Part of a small language model's weights.
Size: 26 layers, width 160, 2 heads of 64, MLP 640 tanh GELU, vocabulary 1024, 7.83M parameters.
Architecture: biases, tied embeddings.
Training: a variant of SOAP for these matrices, 261M tokens, 3980 steps.
Each number is 128 + 32 x the weight over its row's rms, rounded and kept within 0 to 255. Layers, rows and columns count from 0. Numbers have three digits each. The size before them is the row's rms in percent of the matrix's.

# layer 20 attention query, 128x160, rms 0.191, rows 0-63, columns 0-39
110:140130118113154145134100124147130141102095088185126199164100102125160109157093139147157081131106118153136168129056134101
098:046140128121168100110029114138125203167148152105186116144121125166088084147158146115148130114124131128101115153130113137
103:156097109107134181117096138137120126094165114157085149112117134088127121140143142128106110154202142173110122114116110109
101:095131116178198077177147217125169129155137114074178104114120068125138131128170115160133140143093116118055156190102116101
102:136157081117139165122124088107133147131153112109105172166068101079064104142113101171124136094120118118156117082103187094
105:092153103086110124099134214131143119147167127118172150100133148146110166175117129119112083137190083112112144164096154112
100:106116091115104192181130131159137135125089106126141104134201131122116128169115100117131134127171128103146145084123070060
095:095152133114075153115148176138086201174163113114120163088079144074128107113156132140186122120069165128101090136137108177
101:135131125124160083146109122095094135146080118120194100155156133103097084160147140154034154122119128176134158113096150108
105:153135127114145127146105170169096089111092088113135159102101121127052127146140133138157143129135115075116150117072090147
100:183095116141161150117171150142130156120119197169119119163075137202144144097082075136169108138102116102130123182140142124
097:170134142152186136125121096182168132082140132089132123082087125111127119104088171113122023149118116159157118168160138179
096:084184188146114148098157114152114116097093127075136091148086133194085147156147162104079123173054117143140147110135149128
108:129175118113101185132150146069089150125127103118150133053147110149126144092072117109153082085126125148130120135146115100
105:064120114156134149047138087122066140115129168134088159142150120088123146123109142182125111158147109145179138189095121114
103:116101129137071153104192150170144122134135050124175155131132085140144142160177127050134118092149133127180171141147107125
109:114081083139144140196109105100110139172190102122144112085101172124140148165143109158086154138095102134173156162129082140
101:123100102080059117124141153141119135110099081086150141090175123172176070101164155104104189173102103157127153105144094083
103:167140140107112127096188113160103100190139156151132136150093166088180125137088094151130111144115125164115112089070110107
105:156128111107134118117208102079143122081057133084134202139144144125095110096143104137130143147086104196069113132113116140
097:178087157063163116114112120110129119036111087146123133152159126159103129175163105148151118107101112162161187114162123157
102:131156040138096054145177136121068131152044115176166156098172126132123144150146138154085139139146193092108156160131156121
103:067107131107109135127125171144164157142080139140101168085114159122135170187147060181160121127133128188173126135137137094
099:136127145125110186134127152229118111108140152051149092140114136165112068109161097136142169171112133131134141127130138126
101:116034113118149135129141167142151122130139167164169128143106164119124068100119151128151152114158148167124094101202122135
101:086114171108137144139136167163152160119106170098121137158121150105124141091094154070126120161149107096091163112147126106
099:110119135109117091136136122179073129109148192157145134122078154121102150169058124071119173145091165147106097097098188160
108:175151164194166153121136046149138164170102180141130154137220162155109114142099162112178158125106151144133162190130127092
107:126138121162129092141146070118058179196195154102176109146067136018118118101157113107112171134160091139114156085087174137
101:141137114118086098143105127119169106118144108127163109170160104169133168110081122078097127189102107151109117146080126126
106:076099139115134141099103107155150104155155182092089137133132156087138083154078141162103099144111173107111153123137098131
097:136157120121129198141119135093119134151037085169164115101175108109121077132149167112101086123130129106140172109158152152
101:137130148178152121028137126095141123140111101119140155121138169115129119114107082125137122149141097107169146119157148108
107:143084107151099156141150124090143124162090066073121069135131178075160127138159118120163139157130109052116133150129151143
114:151127110129165082165166148094107115114144102130132123137097154135134181091131136133112117080121138075114154101164134136
102:170077156100108064117144108050157100144103156126169072128106102065109165127160139113167110099145094116137142113143139153
101:109180101098125128132102145108106131132101145152136160110176113132171135136102141076155142164117093144091116152172118158
103:097163151122157117108130114094097100119138161129173172092108076141118059136134167114130099043116162168074131102178127176
114:144182092219118108132096130190133187069083090090138130172144153121143179141122150099111145042122142159112122117161131188
101:076177098174084153191081166112116142149100194158084068155117223145101139159087109164106152123080202109094145074137106089
107:100151152122163187053123153167138124141110139133144165101110084109121125139105114087119100116113146117133091088088135150
099:097107091118091132151142124124092119132158187157124099139098131191183096125078128145130146114133083084109169061157142143
094:152130155110171130153131143127113111151157087194133169086147162143121062152080150179092097058098160186124167191165128153
109:090154183127123125074083132078113160117136176150170194153124101112117100124185161119122080187086146062124096110166136176
105:166062151133202142107131133056155129107082095133091135130145163126133127124142143122120091168142151130113114087085151183
106:154097056109133127116181104198102084136055112082119091140132094156162133086138102108151173162146096115115066178154115078
104:128095127139103149126171113169122149130124070102081113127124101119158116042078131113109125128148119132087118131128155151
102:121113120125135132088081096135106173194135127131121141124151123093139172118129130106119152156152147132175132082098160096
103:157100213152152135118129146089112130132170107127070104098137099128184085115130081107147101112090156127140109182153146145
101:126141160067148102098161146113122137085095104165177103148167123092099068163103113172142121086139094071144127169150158127
098:118124160170069026102114115172122129111203104123128156106106134142151152128142118145118164098101113102111196136113104079
102:127066118125110140123145184079118093166141104110176139150127097123115096119132096134134151046177141112153143156143182158
099:150076105146088108092103151133139161117156121166160105139100124132182136144107149139063151147079127065196085177116128101
107:081109151144108160078137109118138103157096117149101133151070129119139106117092175158113104165130137166160122103168137099
108:140142105168088101127132077079154087137115157167054184172102148154151173146154156053110139129127163117153116103165096167
102:130112111123160151079177147140151113104156094159112085083123114140131171153096212122121181144085137132121132125092152069
110:072111122126180086076084134073113133139145114181176111134160149142130165183182138140175154111076074142119088131152144147
106:085128130122105107126130156149166069136094195153120112063113134095152142169141139138097175142049161101124105123146115082
112:096116080087102111121098162182178091127147123147144083175101092144092062167081127121092102076127144152114132177113176151
105:110104084098187118115093123122129089137104111137178137144094141121136124160184109119157107187158120079116100160112069072
092:095119102163139166120131085099184088195090142109154197116130091189126149166159086163161080077118159104118085121104088107
107:164109164104085148125157157117075097147109113168071130143120176172109136103179102141132097173184053113112068110198088151
101:069090203096067138130083163098083157128200140071098117132121129102121178107100182117111105119154167120195129154204110149
100:140131149107143091057153165141151143059115138116168085143130206143081156137098156129203123127130124102128119141086102103
# layer 20 attention key, 128x160, rms 0.194, rows 0-63, columns 0-39
114:121102124098145157149102140091109113173100128152130127125138108168149115138141102138165069116119118150069117139075108136
095:084116111069171134123097210126148135163111141109123069135245165175133115147143115156115107102113119139097190118133135121
104:085154091108079157207094159101166125125173082102091130107113162134157109100103125176087145137171126117082092134103162133
104:186128105128163098130160141137135119117170143097089072130136156117136130121142142118099124062128129160128199167062110136
104:023179160067151141112120081100131098113129151047088193154079122097130123176097133125133088168110164169168135082116120081
112:167156132119184133106119114132162183112160163146193122195137167085099080144092141118132068105170113078141141193157116159
103:127138137102101154170088163140178080093178102103085175138111149145135083121101100113129149166125105081160135108087108065
095:086125118100091169108140088173087106133154140147186170103148141143098130083118093089118163093135135182085115157127067142
106:112156187140065141140133103112109118132096095159194091056108115150109139141128127170185142106192115124082136042111174115
103:170146123099197133144193124090139087160062145141133095178113114091103149119120173180132103112199131118099119071113115122
098:104129113169158159115128130134138159118148143146146174116118134103158109120130106162161133130111105185147092116127168085
101:084081143203171145146119127192162128103151150095101071095099086078050144129133140119123116138114080193115091123160161163
097:153103134136107122092096143113104154084121094120071138146152074144134183152166153130140163118161151179086130131199131159
115:158140093144098185157080138131105178133174160146161126109117150074160176056112112167152151135183142104118160119161168153
111:065095154157121130105133106113073108127144075100042185176144138137079104107181136153127123132158145065137147138085102128
107:122147197112168157162171137125095076154166090118120096137128144117127143122124090132062131039155122059162106152099093075
108:070113102101182122198135084138105114124110142165112068121108126130080124161144067144095124148160212175158120134136121184
103:140119136111057125139139115095166194056080139095148120112100095190118072127141130112081186165037135154119163134137179103
101:130132160131089094099128098106170161137162110120130110151157154114174168164126204091114128141158122227132086149096137092
106:159171126090086147123138150109107091082116123126077160086052104115112127134099122158144123186124168094145136161128109184
106:134130146152144108131135085111094087113108133198056176143184101118153115132124156130140073091107126123182164082167133171
099:192095108081112101156187149067101105151085085133110106103176156089148137138116108106102149168132160169100118154159164109
101:095135143217104127108107086116128066139070116123146132149152174113170121194132070120188166121103121159117145076110088111
098:196120115098174113195115123133134096123149103110219084198125118156122154131123124139162096159099160144107140128141123118
098:213064153099168150169126078143151111160121130157156100107139172175116137123110091143146121113132163103180115149148077167
106:119137161169102128151064124142120121136141149113160139130128220087109134148023114107153092108144105146064172105126077141
104:111158127101162124183113102206152174132126100166112154118181170136081144135041149096167166089107133126089061113109062138
109:120138173172169158102177123135159174133140126161139102124190114098110148081198063101110129130116155190093107096121147131
102:102133175102104084186170159100148126102160129111181107123145092039103159100159114123123088108118153140093142127131142125
110:118140087162058107075134176189115160131149092157169139136105092161100088173132129076117113178113083168151117148129097080
109:107143204068103103088124162127193101115130105072114137138169182120110142133088162195095189147124102082087115110164130152
104:151131158146128155109110125157095159158060124130132090129082102112162151175136111157118146141080116144189162119149067189
106:124093189180155183112123100135152129149153082090084157167105134140097110162164113162189168179177158143141117102150127062
108:194068096178136161121091168120142118119151131140109133131105129093155139098163071142082140105170153037116152136134153148
112:094190103095122121174141120127179181142086106128094160133131179137106095079175206125159157143181117127131106062203095164
114:142172125186095066094137168142147109154152146140154126088142171079127134082162096127149149111182139092064137122130111156
101:098068120067155201067154149114106145102079169153129128155179052148116103117146130139099127158171149128087102144136137128
103:065154166110173154092043156100159094109084110159137140109120148050108140161179102177173137119134117185165160107138087196
118:164098122148151164122183159099168132108116063120092092123117135088143143166123087125130158106115126123118142137143122147
106:116201106123114116149119114117203124163129111161138114136119187132126109164162069135144187103157139107159110137112143081
111:127123164107107126077114169095106140192142152098125178192125054149133170101105078107117124123061122128094053112116114140
104:131057174082106142182105161112154133132185161119171104126120134170146069128129142084141175134145094120118146163140138131
096:132103136105124107134072152127162113138134120129170170103134180164090110126139165145129158081088190112139148148132155154
109:092069165124095185089075105131105159107112075151175150095158149143173178136097238147064116113133144093129137132070138148
110:136145196113134111096127116100126115077141082129130129157134139184132089082100147137095166126115135143175126088079163137
106:134062143133132116144140166166173148124116099166185108138048119093201148155156182115121147127120116103081090166166121103
101:125099116099135128116121194168152174126090051128105171101150068146124123092066112105147093115151167130149135116116161095
097:123140117099108106121140150112136140176111162148135092108172105127133175124161098152081155163077068110121161084112130125
108:144077105167131131101108091149136074138097135088131114101180193167104133127104075114131080099044106182122133151114170095
105:197133185138136096052115102105115097133119147078082118136148109084161140154139181104119131074127085166135106166118137184
099:145160141131106123114049133122135145120069114110160136086132120194085089195157117158071130117151136120116127174162102150
094:106167152093135137102098142116100159121144133162113149152168150145098150169163060084153148081126112074071103116109206148
103:153152152107169153168128173117064184169172120120151163089057118183110094150091173107142098097077098179101177144139183114
103:104120101096096168063142092147167121114167082174098126164173105070192126148106145163155114138108157159163165115166140123
108:144118151159152128050138084137144087148177114139118153113066092155112088129115128148062151150172124150126127146094078131
103:077150045102114141117196121173145176142134102120120118143130139144155100156088191128165132153091102168098173104184118121
109:104155169120182121064096068124112159085138110123164111128134147167132131181137103131121162096131097091094149132085129148
110:136125137116104180135108120116129101124144144131213130076130129133193121141149143113079134142107142167145146140156115090
112:164122106161101161133092165162176114122167150134139128185120092122124157143097153117158091086123089174170146101124173163
108:143169148121081102153127144160105148114143137177123156149081132117147110129173105154127103170140162104113148116077113099
091:129083108141156161080119111104150114106099115061154143113131122128134086178071102202161109087091139095116075138090126099
110:116096116118116092093184131148127109145128147201147147098100144129107123119127131144159140129226091099106132152130154115
098:116112107115155129086107097144079183153165130092088143114155118142077154101163103091138109107120060148133113150156092103
101:145086155124102127123152171127132128096083139115146155125089128139138156079090126116127107136126114144142139165089100159
# layer 20 attention value, 128x160, rms 0.229, rows 0-13, columns 0-39
105:119145129107103166106142126075120113106131136112154153120143146185185171109130170172162103055161123078167130119145132137
103:138145128094164146100194162186068118170078144134087152148152085160155118162098089167128151134124185184126088169114077154
100:109145118149097171150146103154196090101108147134073082132109064132160118128152133092132050094138171156179139133057160170
108:120104082120135189093164109161109142130189174058131104106148095131080116125075095097135129148148135098093110130102163107
103:131105114188121151154117144156115167074087171166116172227105132120140153137126152069091105098143171122092087150135164146
115:132177118108151188202137156140095146083155150141092097133138148073173082107064147143029142113114075130162122133186104145
113:141158150137154127155142160132131058122064119128084154154139159119128128097194178094106082144111156131042100133141097130
106:178096084105098172134086153075138159137169135129090071164146087119128134109173121180129152119179062132094093104087122082
107:152118118132141116097176133086150185079163176081175131130133153152126079104128136060174134131110130150057089116180170208
102:097061151075146088121116080135129160151130135134086144148114090105082087101162077088128132075107163161129140133117135112
102:129081171131157120164151131156015146103146128154126122108146128121130110157113092143179063120096116119093100169195122141
112:160161122100114120121113082138142165112158097154164148114079124127176181120150055102174083157112148108126125122135096108
111:103140113134143151118090158098084151195057144102161158104099107103074111143137100144086095111102176127135116135148117126
113:133115089154087146134074106109142119053159165127134177158147148150090077148158189067097167121153104139167138132141175110
# layer 20 attention output (transposed), 128x160, rms 0.208, rows 0-13, columns 0-39
107:151112044132138127143144100134141149164137216082104111162144152111148145149100124155109146138126134132132099165127104121
102:110141092167161137070125088186122148132113057152128113105089129105154145193081116119184140103118105117154124156171160093
103:141178115119120045108131127133162230132143102130180101165185150147168092119103140140070103149121132096076140133064096130
105:111171172149151063145111095096114148049107130126158109115101091122152066124128132123139158142073114129163104145160127153
105:135095090112110129136168097176057118154140093120228098068098092180115095143127133123141122174145087114152119153133144159
115:113102188179133149173160143130147087143160105148162116104134131170188096128097145132153111104079138129136134153141137133
112:156103118177111090137132144129101099134183152116103118135138084173095150083089116162138070114123111158133167142121089165
104:108162153135177120108098047155111150171109091097151106146177193104083137147202084129119127133108200150099080137117096141
113:139163125149159084197157087127108085111136160139079169138139111111111104141106151110157123086122101117068150045133149093
105:173149110150162085077115151139167068164128116166142153116078148107151073093035113202142096132110119079176121076093150102
107:181190162152179161078147109124084145179120169122144112123155122145141141120133120116066115110151131129105150123092118096
105:125059159112147106129092100141117099160118050102099076156110104134151140153148146131121119187178120145128126103136105164
111:086152142126105154165140135164081116127059123136083127146121152176073106089177112138108143145184074124121140149114154123
113:106131120061119099160190084110128095129150159142228111158054092085055128137168114117125138101134146120119171107075137123